Each number is 200 + 20 x the weight over its row's rms, rounded and kept within 0 to 999. Layers, rows and columns count from 0. The size before them is the row's rms in percent of the matrix's.

# down: layer 2 MLP down (transposed), 512x192, rms 0.105, rows 311-356, columns 96-143
# gate: layer 2 MLP gate, 512x192, rms 0.177, rows 312-357, columns 96-143
# up: layer 2 MLP up, 512x192, rms 0.184, rows 312-357, columns 96-143
down311,098,250,187,208,199,193,204,252,220,194,187,182,229,179,198,229,173,213,177,217,149,222,189,211,202,194,178,185,204,187,221,230,214,184,188,198,239,156,166,230,194,161,196,207,185,215,198,201,251
gate312,078,204,191,175,246,191,201,184,210,220,210,218,215,221,237,184,189,227,217,189,189,173,174,213,192,196,214,193,190,185,242,203,203,199,195,182,212,205,195,181,180,179,207,204,195,197,198,247,179
up312,079,204,227,191,234,183,216,249,185,226,206,181,193,198,203,211,199,224,189,181,240,199,159,217,215,231,187,239,200,232,181,212,181,241,214,197,197,234,181,167,207,215,207,187,217,182,165,207,206
down312,081,152,200,182,219,213,162,188,215,194,206,204,171,177,159,177,165,205,222,190,196,172,218,209,220,202,214,196,179,208,219,212,179,171,222,183,209,219,215,218,204,212,171,190,210,184,170,212,192
gate313,109,205,205,181,184,202,203,226,215,220,214,211,231,198,228,198,169,222,197,208,180,211,157,194,209,233,187,206,225,179,193,207,216,197,207,191,225,233,194,217,169,182,182,213,192,213,180,202,190
up313,112,204,193,199,183,191,240,203,150,196,182,209,172,175,219,176,195,182,190,159,182,240,210,188,184,146,192,181,233,199,183,214,213,171,186,162,185,195,204,223,203,173,221,212,213,185,240,188,196
down313,106,203,198,209,190,219,162,193,228,180,195,206,210,201,177,188,210,191,205,197,232,176,208,243,200,187,202,187,178,190,192,191,181,198,189,206,170,175,218,203,180,207,153,200,218,208,201,181,201
gate314,101,236,174,200,200,217,199,212,206,199,173,206,168,172,177,197,166,192,194,195,174,221,200,207,190,197,209,181,212,243,221,176,217,198,172,197,216,196,189,168,210,187,173,205,196,187,196,188,205
up314,095,161,221,202,206,193,189,200,194,198,216,228,214,200,177,207,211,200,196,215,188,180,217,204,209,208,225,217,165,167,164,152,168,187,207,208,203,176,184,235,215,180,216,192,223,203,199,192,203
down314,096,217,176,185,200,190,198,209,157,199,202,212,190,167,187,210,209,217,204,187,221,227,198,188,214,211,223,197,214,188,178,193,233,234,215,144,222,217,163,209,206,219,193,207,213,205,201,191,219
gate315,094,187,186,213,212,229,233,209,207,165,207,213,138,188,207,203,218,183,183,206,190,210,175,206,200,187,222,209,196,168,179,197,183,210,167,223,211,196,205,167,187,187,227,207,175,209,197,231,206
up315,100,192,214,202,173,174,226,196,227,225,191,170,225,207,193,176,209,195,210,207,203,198,196,182,221,207,182,200,152,207,179,172,242,181,213,246,215,197,224,220,232,227,156,182,209,152,228,212,217
down315,100,147,214,204,204,201,226,206,232,220,184,210,176,210,164,222,222,178,158,202,202,185,181,177,235,169,190,224,167,211,214,185,175,198,196,231,208,220,199,229,193,232,202,175,176,198,216,208,209
gate316,105,219,206,211,157,165,182,232,212,199,177,201,205,208,186,197,236,244,222,186,215,234,204,207,178,198,187,219,207,224,169,245,187,223,227,178,209,199,235,217,190,214,166,171,175,209,214,186,195
up316,103,161,180,217,176,198,237,225,203,163,189,224,200,194,242,175,188,224,205,206,216,221,193,186,214,199,209,187,230,148,177,224,204,227,196,168,202,172,198,177,212,209,202,184,172,196,196,205,223
down316,107,215,200,157,161,200,224,193,217,191,185,192,233,198,199,204,206,158,213,236,185,176,218,165,179,203,242,174,184,212,198,206,232,205,213,217,188,188,208,186,183,179,228,230,186,183,184,195,173
gate317,100,202,174,219,201,186,234,180,218,186,188,216,172,221,185,187,161,204,207,182,207,176,198,177,220,200,204,178,192,204,187,208,210,196,207,222,190,168,150,212,235,192,197,216,203,221,135,189,197
up317,096,217,184,212,233,179,187,222,191,210,204,224,162,185,206,189,192,176,207,166,182,167,176,231,198,180,182,190,178,210,170,173,191,226,183,236,180,173,213,208,175,227,197,193,235,218,226,202,238
down317,095,219,185,243,199,200,236,220,167,240,214,187,210,219,185,217,184,205,203,189,217,197,220,190,198,198,190,214,213,202,185,206,253,179,179,210,211,188,181,200,216,200,198,188,203,184,188,193,171
gate318,100,208,205,212,196,181,196,216,177,176,167,192,165,206,181,201,205,179,205,194,215,207,184,230,210,167,177,221,161,211,203,204,217,211,219,201,202,203,184,191,215,184,223,201,250,197,190,216,184
up318,101,201,208,219,188,210,171,238,207,237,212,202,200,230,194,198,228,185,235,215,170,183,219,193,185,208,202,203,183,213,221,205,192,218,196,202,182,220,236,178,208,195,229,212,188,193,186,222,212
down318,097,217,198,216,193,202,204,184,172,241,205,202,205,199,193,191,195,229,207,192,184,207,212,206,199,197,211,187,206,195,183,189,185,187,175,176,187,208,217,202,201,213,169,222,203,181,199,241,165
gate319,106,169,191,214,203,190,176,175,240,179,247,176,218,196,184,179,209,220,217,182,196,170,211,226,202,207,247,197,201,191,215,194,232,195,238,214,215,184,209,188,189,208,211,208,186,206,204,188,196
up319,106,209,182,174,196,191,231,199,208,186,195,217,212,194,214,169,210,198,192,160,206,206,194,181,126,195,210,216,159,202,197,205,203,221,209,212,203,231,179,178,194,203,179,200,223,198,189,206,213
down319,107,210,201,205,172,223,239,209,185,199,161,200,203,190,233,198,208,209,237,205,211,202,178,209,215,203,213,218,185,175,207,171,187,177,200,215,208,196,190,177,186,199,163,213,202,202,198,204,212
gate320,068,229,214,181,206,211,202,192,233,197,175,158,177,160,214,210,183,201,191,171,193,204,197,185,219,224,218,194,188,205,209,214,228,189,223,203,181,189,208,177,209,181,195,176,206,242,190,193,199
up320,076,228,204,195,210,201,226,197,214,191,237,214,187,196,209,220,207,195,207,186,227,179,201,171,220,207,228,177,181,191,201,163,188,187,221,194,231,194,163,200,190,240,218,199,226,207,184,219,211
down320,069,233,213,196,202,184,203,179,198,195,173,154,197,186,178,196,199,177,198,211,174,212,200,186,241,207,189,217,202,164,162,216,201,183,192,176,206,175,194,197,207,199,207,237,216,172,235,183,207
gate321,102,209,180,203,208,188,187,182,200,217,228,178,184,203,216,208,202,204,190,205,227,182,183,241,173,167,244,173,160,197,226,198,210,222,195,149,185,191,195,224,211,212,169,215,169,164,233,207,204
up321,103,207,163,206,213,190,229,175,206,214,172,176,232,173,174,210,203,232,197,223,196,190,208,226,225,188,217,159,195,212,237,216,228,205,194,226,197,189,188,193,204,188,184,211,183,188,199,200,219
down321,100,189,216,158,239,245,215,192,221,158,181,198,183,183,186,218,227,206,165,160,230,231,176,177,167,220,197,195,213,174,213,162,180,189,222,197,174,199,226,176,210,197,223,196,174,219,202,191,193
gate322,098,157,206,206,168,220,218,218,188,198,184,232,215,196,207,180,162,215,195,196,197,222,149,208,194,196,170,224,226,200,153,231,239,173,217,180,197,192,215,180,188,205,181,190,193,204,195,199,181
up322,104,200,222,208,179,203,207,193,186,229,190,225,169,206,191,189,196,189,157,164,189,223,188,179,203,199,205,207,195,198,165,200,240,173,235,198,194,236,221,224,181,205,195,204,180,189,185,200,223
down322,104,206,172,181,212,227,166,231,210,173,188,164,178,178,190,215,205,248,203,178,207,219,203,225,200,222,209,180,194,231,220,183,216,195,202,176,206,203,193,240,215,216,206,170,190,195,178,199,175
gate323,092,217,178,191,219,183,199,184,193,170,205,200,181,225,211,206,185,209,210,166,218,163,220,166,188,216,185,180,235,171,206,170,192,221,194,182,185,209,199,201,184,217,227,218,181,195,217,216,205
up323,093,188,206,195,183,230,227,205,180,210,233,198,210,224,202,178,184,174,235,188,190,193,215,201,198,218,190,228,193,203,177,183,184,233,200,219,206,170,189,184,224,216,165,214,200,210,188,219,225
down323,087,209,216,203,209,183,181,243,221,203,229,194,177,195,194,200,222,175,211,204,211,179,157,216,261,200,206,200,190,188,204,210,230,172,191,230,218,191,201,186,183,174,223,209,201,172,206,187,189
gate324,107,232,239,208,206,196,201,194,211,199,190,190,156,202,180,166,157,188,233,187,175,191,217,234,202,230,222,201,177,197,179,231,213,195,190,215,198,168,215,201,203,199,192,211,183,208,229,201,223
up324,103,213,187,186,192,187,182,190,219,222,193,199,219,182,209,230,178,206,189,223,226,236,204,205,217,204,200,198,189,180,209,181,206,154,176,211,203,218,221,202,233,230,178,216,202,163,233,165,185
down324,102,188,220,175,217,195,180,192,194,189,188,167,201,166,209,191,206,207,240,194,182,225,186,154,213,210,197,186,217,186,240,219,192,185,210,177,219,219,168,203,199,194,177,191,218,223,216,219,203
gate325,082,203,189,201,212,207,189,207,213,175,190,202,255,246,227,185,197,202,198,213,177,219,233,201,185,200,190,204,219,203,202,181,226,175,206,204,253,188,194,178,181,163,202,184,219,190,188,212,178
up325,089,234,192,233,215,180,215,237,193,195,217,209,191,220,198,199,142,197,208,173,219,186,219,222,205,198,229,199,173,193,209,202,178,181,172,198,219,194,172,224,203,177,175,158,203,208,174,202,186
down325,089,201,199,190,189,181,178,211,190,210,192,171,198,198,159,192,204,202,196,186,172,231,231,229,199,194,168,182,197,241,231,197,216,230,181,170,186,166,180,194,201,164,216,204,188,232,211,235,233
gate326,106,213,183,197,206,230,198,172,209,196,217,212,211,184,202,219,200,196,179,198,201,200,220,204,223,172,216,216,200,167,197,154,232,216,210,219,235,204,183,202,213,193,183,205,208,171,196,210,155
up326,101,213,206,201,186,216,170,179,184,190,210,195,212,215,164,239,223,238,192,220,201,201,180,205,226,199,185,227,219,192,202,167,164,254,198,195,176,191,220,188,180,216,179,191,207,203,180,216,179
down326,115,227,224,249,202,217,231,213,216,194,206,195,227,201,176,206,186,216,214,201,191,199,192,190,194,213,216,158,170,214,197,216,207,177,205,215,232,203,225,214,220,180,195,254,208,186,176,173,177
gate327,103,168,204,166,225,209,169,224,208,224,196,187,230,206,187,192,182,180,200,234,184,213,223,191,214,195,176,206,216,195,198,230,184,218,204,220,173,215,199,195,203,194,185,165,222,177,222,192,239
up327,104,185,234,199,221,178,207,216,212,182,226,182,211,193,205,241,214,171,166,202,221,198,200,217,192,191,173,214,196,199,206,221,189,187,194,213,196,201,195,207,199,209,205,180,207,207,235,204,232
down327,108,195,219,182,241,161,227,190,191,214,179,179,199,222,207,209,221,188,212,223,241,187,218,190,219,189,247,169,192,189,200,189,219,196,172,166,183,189,205,200,193,208,207,196,199,192,187,219,155
gate328,110,192,198,168,231,194,257,195,203,179,196,175,190,226,213,201,224,204,173,210,204,210,187,191,167,203,186,194,182,177,226,240,195,169,206,171,205,167,205,229,178,203,222,204,215,182,210,185,186
up328,110,217,199,179,219,219,232,238,213,192,196,226,215,167,215,190,184,218,231,202,210,205,173,198,185,197,189,206,230,165,161,251,194,234,206,161,176,216,183,216,166,193,230,185,182,197,162,193,177
down328,106,176,182,228,209,205,196,165,170,193,195,171,206,221,211,211,204,184,198,191,163,207,169,168,209,170,204,183,248,210,187,198,178,220,235,177,245,227,176,240,206,207,170,185,238,246,203,221,210
gate329,093,214,219,194,212,210,203,189,201,191,196,160,192,234,235,201,158,210,234,206,193,220,208,165,229,179,175,194,192,242,178,196,191,183,209,179,215,202,202,164,207,207,193,187,193,185,210,202,231
up329,103,195,183,202,208,183,191,176,182,172,193,197,204,210,224,189,175,207,192,191,213,220,239,207,175,184,172,204,215,219,206,209,195,186,158,178,190,187,179,192,226,234,186,218,238,199,220,179,198
down329,103,220,219,216,253,221,162,187,207,169,210,187,182,183,209,223,189,205,195,229,212,182,216,223,178,228,209,196,197,179,179,182,227,191,183,190,173,183,210,154,220,174,179,160,217,191,133,204,179
gate330,093,217,202,186,163,188,259,200,183,192,170,205,161,200,202,227,171,154,171,205,189,208,176,191,201,197,207,189,215,206,188,178,189,194,195,173,193,185,172,190,190,217,173,186,230,167,198,179,184
up330,096,227,220,156,191,194,162,181,194,250,221,207,203,208,192,203,194,264,193,185,220,195,200,188,201,209,202,189,197,203,221,197,208,212,223,194,202,170,203,218,204,186,179,193,165,188,225,205,183
down330,094,208,230,208,179,176,207,177,210,221,179,182,193,173,221,203,179,206,197,203,193,170,183,191,221,197,214,208,207,216,201,180,232,193,231,175,210,183,214,193,179,202,175,154,228,207,178,203,177
gate331,105,203,197,232,193,202,194,219,211,179,172,192,208,210,211,189,244,204,200,160,194,212,217,214,230,218,200,168,199,184,226,218,201,181,190,222,180,210,195,171,192,214,192,229,169,203,211,243,196
up331,105,192,212,230,214,186,189,186,178,213,210,211,210,236,228,204,194,224,200,186,201,166,218,205,186,177,174,197,171,208,160,185,209,233,203,177,205,218,196,241,226,216,174,192,198,215,161,173,160
down331,099,213,202,175,231,217,221,211,207,176,195,191,212,185,207,204,206,171,247,225,207,203,190,238,194,214,205,152,214,175,196,211,202,229,204,190,202,207,156,182,162,180,196,214,236,201,214,216,232
gate332,106,227,226,183,226,204,194,196,200,167,177,175,174,198,238,182,198,202,206,205,199,239,203,200,213,189,210,211,201,227,193,174,202,211,239,225,218,204,216,204,217,263,198,196,189,191,202,208,201
up332,103,183,177,208,194,226,244,146,224,213,214,191,178,216,212,226,214,196,223,217,195,146,204,189,207,230,232,181,221,186,210,210,240,206,200,193,184,183,216,219,220,196,196,178,197,180,178,215,208
down332,110,182,192,201,207,200,182,187,223,231,169,172,188,175,217,199,176,192,209,227,169,225,211,221,228,232,184,198,206,224,187,182,172,188,234,190,204,187,197,218,201,188,201,226,252,217,185,193,211
gate333,098,218,200,230,196,203,219,206,186,254,210,229,202,199,199,213,182,216,202,192,201,193,201,182,199,203,201,162,202,161,227,189,216,177,181,189,216,223,223,233,214,206,151,173,202,173,181,191,210
up333,106,182,231,204,196,234,187,164,198,199,205,200,214,220,221,193,206,175,230,222,216,160,200,215,231,179,190,206,200,219,199,203,207,227,214,208,184,201,190,197,177,176,188,215,179,213,185,183,199
down333,101,200,186,200,187,211,200,203,184,214,176,180,209,207,195,209,176,168,200,183,198,232,177,164,213,196,230,209,212,181,200,166,182,178,220,209,248,221,208,204,199,178,214,205,228,205,232,195,216
gate334,112,189,174,200,181,160,209,209,189,231,229,194,178,211,271,170,183,258,223,198,188,198,194,180,206,209,172,204,184,189,151,180,194,209,202,216,197,209,230,228,227,192,209,184,240,210,196,215,215
up334,107,195,222,194,183,196,189,202,226,216,196,184,228,211,214,182,162,147,217,234,186,208,183,183,197,196,199,190,156,209,205,188,201,216,215,223,185,205,170,183,193,190,202,214,206,217,199,235,211
down334,105,187,202,193,246,172,182,163,194,227,243,216,215,246,175,212,235,238,210,204,192,205,206,180,200,245,228,239,171,193,223,207,212,220,221,181,186,225,175,186,208,220,191,198,226,204,212,212,162
gate335,103,222,188,214,179,219,205,234,201,171,207,160,201,192,195,217,193,211,204,211,185,185,211,207,208,227,178,236,221,152,244,197,172,202,222,207,179,223,215,209,210,220,201,206,203,217,207,202,196
up335,104,175,200,172,201,229,212,187,169,188,209,214,202,165,199,184,200,214,190,186,208,191,198,198,205,201,201,197,230,158,202,209,176,212,212,224,220,165,218,199,175,191,191,155,195,228,175,221,197
down335,105,210,202,213,185,216,184,158,168,202,170,212,186,191,185,171,200,236,178,240,203,153,212,205,206,232,197,172,201,194,197,157,180,210,204,165,208,187,201,253,189,208,206,205,171,196,156,181,194
gate336,112,205,212,221,204,198,228,192,213,240,203,194,210,197,189,231,197,176,184,165,199,219,219,201,233,199,207,202,194,171,209,203,240,234,213,231,168,173,203,178,232,199,203,209,173,187,220,178,194
up336,110,177,195,173,180,168,165,215,178,180,173,213,177,202,157,178,194,209,204,205,252,159,208,243,223,174,193,217,207,184,189,197,191,212,218,183,206,179,188,201,180,190,217,213,232,215,190,205,173
down336,110,225,227,189,190,211,207,194,221,179,212,188,221,221,189,171,167,210,228,163,221,218,238,174,226,158,190,241,220,189,201,189,212,210,217,193,211,196,183,205,161,176,178,191,166,187,170,186,229
gate337,102,200,193,192,189,228,189,172,184,209,233,172,198,201,193,179,228,218,194,199,204,163,228,210,221,187,184,214,212,183,206,182,171,148,183,208,211,204,223,220,197,195,187,205,197,213,195,180,138
up337,095,171,178,171,206,180,215,181,210,186,205,226,185,177,195,195,189,178,237,188,216,222,236,183,186,196,212,177,174,200,223,231,187,237,223,213,223,208,210,188,184,197,198,212,235,188,210,210,240
down337,099,218,150,205,215,234,194,180,180,199,203,221,186,187,184,190,210,168,235,169,202,197,190,229,196,224,207,160,190,185,179,206,210,248,212,173,177,214,216,156,186,214,215,242,179,192,220,183,190
gate338,097,214,201,201,194,203,178,217,173,206,225,182,182,159,237,189,204,195,235,205,200,200,187,220,184,211,194,200,212,196,223,227,196,226,169,188,192,216,200,205,195,161,203,222,156,211,197,231,184
up338,099,203,227,221,195,212,228,172,211,227,201,240,207,212,218,219,235,225,192,185,212,187,220,193,256,203,195,199,223,198,188,198,221,203,208,209,211,206,173,171,195,202,194,170,183,194,203,165,206
down338,098,208,204,186,193,163,196,201,209,184,143,186,212,204,196,212,212,201,220,197,210,186,175,204,233,176,192,178,190,255,172,205,176,220,201,197,178,188,231,166,166,193,177,203,222,205,224,202,236
gate339,104,235,204,204,196,210,220,175,177,217,201,149,221,197,180,190,220,171,216,205,171,199,227,211,218,207,245,157,214,228,240,180,218,201,176,211,237,179,207,216,190,238,221,198,194,195,186,232,202
up339,108,193,199,192,176,178,182,206,213,206,168,220,203,203,153,195,184,192,198,168,201,212,164,172,249,222,192,216,178,217,207,203,202,195,238,198,221,220,216,200,204,184,244,188,207,207,214,171,175
down339,103,217,159,209,206,203,203,175,185,205,236,174,227,184,195,168,206,212,216,200,223,220,183,205,187,155,199,203,174,165,177,187,218,206,205,210,195,215,198,229,175,196,201,223,213,221,188,201,201
gate340,100,201,175,198,192,189,211,175,151,216,225,184,180,191,182,199,207,185,177,192,218,206,201,173,226,178,191,214,215,216,209,219,196,173,220,199,205,204,201,244,187,204,197,215,189,231,206,214,186
up340,098,214,195,186,169,188,220,215,214,211,196,191,157,157,169,201,190,200,180,201,175,200,202,225,200,184,197,201,171,186,171,202,200,169,179,234,223,192,190,209,196,196,208,164,200,195,183,205,195
down340,102,203,249,195,162,184,169,198,215,199,192,217,205,192,194,148,197,205,184,199,179,215,209,193,183,169,161,193,213,189,208,212,209,206,218,192,192,220,218,223,183,196,158,213,201,201,228,217,218
gate341,098,214,171,161,193,216,219,216,166,245,192,215,183,152,221,171,210,199,212,267,194,195,197,229,230,156,189,182,178,207,197,181,207,213,225,222,222,160,175,197,178,206,221,178,197,198,192,207,184
up341,102,211,172,189,243,198,207,237,198,214,185,186,167,201,200,217,233,224,161,192,205,190,217,202,193,219,199,226,174,203,200,219,219,208,175,228,192,177,199,171,148,182,194,184,217,160,238,210,184
down341,100,194,223,226,179,206,174,176,195,215,188,201,233,193,201,204,200,199,215,153,187,184,229,172,179,173,222,195,186,186,194,188,192,212,197,217,208,176,195,214,191,224,167,193,216,191,199,202,208
gate342,107,183,181,206,248,215,187,172,239,170,203,199,201,188,202,201,164,194,219,217,192,243,193,223,232,199,198,181,209,221,148,219,188,188,181,190,203,183,220,196,197,228,179,183,187,193,261,212,194
up342,105,177,202,163,177,183,203,190,195,180,200,196,214,197,180,212,207,176,209,180,212,183,212,194,176,188,185,179,218,201,212,170,229,252,208,182,210,191,209,201,207,240,175,202,210,226,187,219,188
down342,098,209,218,190,241,204,179,211,183,198,197,176,209,235,185,217,188,171,211,204,217,197,205,250,241,193,214,181,221,245,223,206,180,212,176,217,212,208,202,230,196,182,180,196,184,197,185,181,214
gate343,104,173,186,185,196,157,184,201,173,202,192,167,193,193,208,182,198,169,221,194,190,202,199,208,172,195,202,163,207,207,183,207,164,179,213,203,222,182,209,230,205,215,191,171,240,190,180,230,199
up343,097,220,237,185,220,207,216,214,203,175,180,199,201,226,201,208,179,229,164,189,204,189,221,192,188,197,251,211,229,199,216,205,168,234,200,176,195,188,188,185,211,178,201,191,202,217,203,214,210
down343,099,151,178,218,218,206,194,193,200,197,221,207,210,200,191,196,213,183,177,240,214,191,231,221,163,185,231,189,210,162,195,213,193,181,211,199,177,227,158,219,196,225,217,217,216,189,211,192,195
gate344,109,253,197,208,225,212,229,184,206,164,185,188,199,216,199,160,180,174,226,208,211,193,187,174,231,226,191,165,213,221,234,203,200,204,239,163,181,213,194,194,209,227,232,197,200,185,185,200,184
up344,103,191,198,190,172,189,207,195,226,203,222,172,207,215,207,222,198,225,190,177,185,216,174,210,199,179,179,192,218,206,194,217,201,210,198,224,213,153,197,220,181,191,213,223,184,224,195,183,221
down344,108,223,187,213,216,180,178,188,197,212,214,213,201,182,219,211,209,211,183,215,191,214,198,204,210,206,199,216,210,187,182,206,186,207,179,202,198,175,212,180,181,177,215,230,225,159,242,224,182
gate345,079,183,198,200,189,202,163,170,187,243,166,180,179,218,216,209,173,190,225,202,191,220,194,207,188,196,194,174,230,191,199,207,204,172,206,231,227,179,214,223,157,181,218,204,200,149,191,208,200
up345,082,191,193,217,204,212,161,169,168,213,185,198,205,198,217,190,177,185,203,206,149,233,202,197,190,215,201,202,204,176,166,185,184,192,233,248,232,182,214,230,220,189,196,204,208,191,149,169,175
down345,084,174,202,230,173,188,183,177,223,205,192,194,193,209,236,198,196,203,199,177,225,190,191,273,160,197,202,206,229,214,198,203,231,183,214,247,208,215,220,226,211,211,196,192,203,208,189,215,179
gate346,091,179,202,201,218,230,168,229,198,171,158,187,148,185,208,222,172,201,216,219,195,208,186,215,218,172,203,200,222,219,196,193,194,211,186,216,223,195,208,198,185,197,175,203,191,195,196,193,187
up346,091,227,188,202,182,206,193,195,202,244,205,189,237,192,210,213,197,221,217,177,215,168,217,200,191,214,215,198,185,201,198,200,202,174,225,221,229,213,207,192,221,210,193,180,190,215,206,186,210
down346,092,201,170,189,202,210,202,174,192,200,222,183,194,191,217,185,195,220,201,217,188,185,186,202,222,209,213,205,185,202,209,238,211,206,198,184,188,141,158,186,211,184,227,209,211,214,235,209,218
gate347,095,199,215,170,222,217,226,217,201,204,209,235,209,215,234,180,228,205,234,192,197,190,207,211,196,179,191,175,195,188,211,243,195,175,194,198,213,251,202,236,179,210,237,207,173,185,219,181,213
up347,098,217,218,213,192,212,172,158,170,227,201,165,217,248,214,188,193,213,209,203,211,206,188,194,188,200,186,189,207,215,228,195,206,242,226,185,216,166,225,187,220,217,201,210,213,195,192,230,192
down347,096,193,198,201,194,202,206,214,206,201,194,164,183,192,189,204,199,181,217,186,190,167,175,207,209,245,189,224,213,169,203,221,218,201,217,194,219,175,186,213,182,183,218,191,221,203,225,214,221
gate348,094,224,195,201,213,187,223,203,163,219,208,190,212,197,172,216,189,218,204,190,234,211,216,174,215,196,226,220,189,183,210,209,225,230,169,216,237,220,189,226,183,207,202,223,183,187,208,212,184
up348,093,241,239,156,227,184,174,187,223,220,166,228,188,184,205,178,206,185,152,196,170,189,200,214,191,198,181,218,193,212,186,200,181,201,253,208,209,187,210,172,190,202,173,173,210,194,159,182,169
down348,100,218,198,160,191,184,219,202,191,174,205,178,182,209,203,176,172,231,207,213,188,220,197,188,177,218,203,179,163,209,219,152,184,190,211,190,201,240,226,195,200,189,202,227,242,215,213,176,185
gate349,088,187,217,194,208,197,205,200,208,209,136,190,185,194,204,163,179,239,202,180,207,209,215,185,190,224,184,204,184,215,211,202,199,214,187,168,221,185,211,183,179,223,199,188,174,174,192,177,199
up349,083,193,230,196,220,233,193,203,197,165,184,210,233,207,190,173,170,216,199,185,214,201,195,200,201,210,208,181,197,235,176,186,179,190,208,219,224,209,190,213,172,217,248,200,225,216,203,208,193
down349,092,180,187,200,169,212,169,195,194,185,242,205,238,177,208,225,251,170,177,176,207,229,200,181,197,233,174,217,200,188,214,191,203,216,195,191,206,209,174,232,180,212,218,197,196,206,218,217,213
gate350,095,204,176,195,205,217,197,180,191,201,205,173,210,215,231,209,225,191,233,218,183,214,193,221,160,182,230,178,204,210,206,218,212,203,227,241,211,189,208,224,180,178,214,191,183,203,194,199,171
up350,097,205,203,207,177,171,195,174,170,209,219,177,197,180,228,191,227,210,186,193,207,169,192,173,219,181,199,189,186,218,180,154,153,186,179,218,191,189,202,169,203,203,213,208,183,217,228,220,193
down350,095,208,186,181,235,198,199,201,162,182,209,228,201,195,177,175,196,220,247,200,196,186,206,208,233,197,193,198,184,193,231,200,187,185,195,166,199,201,249,203,172,203,185,203,235,181,190,218,161
gate351,105,182,226,217,218,185,190,179,215,186,184,215,215,199,201,177,186,158,193,156,216,234,196,184,239,234,142,232,192,219,202,190,199,221,194,179,217,201,213,192,203,173,194,210,244,197,195,205,203
up351,103,202,207,200,192,212,189,203,190,184,195,197,225,212,192,217,178,183,208,211,235,193,203,195,179,226,191,208,188,210,214,205,203,221,200,209,203,225,209,224,205,183,224,231,210,206,171,216,195
down351,103,208,210,226,195,198,195,207,219,190,210,213,215,185,187,211,200,184,167,183,219,259,172,208,208,172,176,161,215,200,210,185,206,173,206,208,184,190,196,211,209,219,193,216,214,234,163,201,222
gate352,099,212,145,203,191,145,216,167,220,163,174,186,229,182,193,211,219,175,199,206,204,216,197,176,199,210,192,205,195,193,209,216,197,200,167,240,195,186,244,211,203,205,181,210,229,218,225,157,200
up352,093,199,213,186,178,187,200,185,204,191,181,177,225,195,226,169,192,195,184,214,247,216,183,195,191,212,219,149,187,222,170,194,181,188,195,189,179,204,206,199,207,206,210,186,223,220,206,186,223
down352,095,205,190,190,173,223,191,199,198,155,184,177,218,200,173,215,204,214,217,187,227,169,207,204,217,200,189,217,199,198,235,214,226,186,217,218,163,201,185,185,171,190,215,201,162,202,167,230,217
gate353,099,188,234,188,196,186,189,203,178,187,199,213,202,191,231,211,226,229,211,178,223,213,227,190,194,203,144,226,189,211,169,212,222,210,189,222,161,238,208,183,175,200,214,222,165,187,205,178,159
up353,094,217,227,214,186,196,192,196,184,218,204,185,190,173,205,219,221,208,198,233,230,221,166,193,228,188,196,215,173,236,191,193,227,175,191,196,210,207,203,206,209,177,191,206,185,230,205,221,235
down353,092,208,230,179,215,223,210,202,212,226,218,212,215,200,206,208,214,184,210,199,209,223,189,184,197,252,178,206,235,195,207,245,208,169,220,183,196,198,195,186,218,217,255,188,213,160,208,187,200
gate354,103,189,213,220,212,185,191,174,163,235,211,228,214,204,183,199,241,201,231,227,216,214,209,190,206,198,174,190,159,223,214,199,225,206,209,189,213,205,203,201,186,185,210,195,190,198,221,204,226
up354,100,196,213,179,249,220,232,227,198,168,202,167,192,190,196,208,178,206,212,204,240,191,186,188,203,182,245,175,174,217,235,191,183,186,194,184,198,172,210,191,224,184,233,186,229,155,191,223,204
down354,100,158,204,176,193,199,182,222,203,193,204,210,204,195,231,193,245,209,203,207,231,190,220,183,160,183,203,231,174,197,184,156,162,169,211,206,185,193,195,186,201,219,205,194,193,214,225,175,183
gate355,098,218,220,186,217,204,220,214,210,200,201,193,216,170,209,231,190,155,212,209,219,170,226,181,237,188,201,189,164,186,195,187,195,215,235,219,209,196,249,187,188,223,225,204,208,221,216,231,158
up355,097,199,192,199,184,217,209,189,176,184,209,197,211,187,223,225,201,182,208,169,220,213,177,246,217,188,180,185,219,211,210,222,210,209,156,188,220,203,181,191,180,205,195,182,202,217,221,184,199
down355,101,216,165,204,206,199,215,215,173,220,207,166,220,204,189,173,201,201,194,186,162,195,223,212,198,217,188,215,193,182,152,213,214,171,207,227,210,191,176,211,201,205,215,201,207,176,185,226,190
gate356,085,183,188,219,189,203,194,227,206,260,224,176,241,156,236,201,192,200,215,212,218,196,183,194,159,195,213,190,179,229,173,204,198,198,206,225,192,227,223,170,207,186,174,214,209,194,201,199,206
up356,083,203,201,241,216,211,198,195,210,193,198,189,205,184,212,189,184,190,228,224,249,212,219,185,188,207,195,253,186,205,211,200,181,219,217,204,187,208,217,226,195,196,204,213,210,211,206,201,220
down356,086,208,192,236,211,214,151,214,191,195,218,204,210,181,182,212,197,193,191,162,166,209,177,223,197,212,180,236,195,186,228,192,220,189,179,211,191,222,185,207,209,182,218,197,190,187,198,213,148
gate357,081,186,180,194,236,194,184,186,210,183,211,221,202,183,195,197,220,196,204,233,218,250,247,236,209,196,198,224,205,213,207,238,223,190,202,193,192,182,236,235,186,181,199,191,215,174,174,219,234
up357,091,207,221,209,198,186,200,222,178,163,195,152,161,210,232,207,213,208,222,196,186,192,192,199,191,238,210,167,204,187,209,210,223,205,171,183,201,210,226,165,183,204,206,190,210,184,205,202,217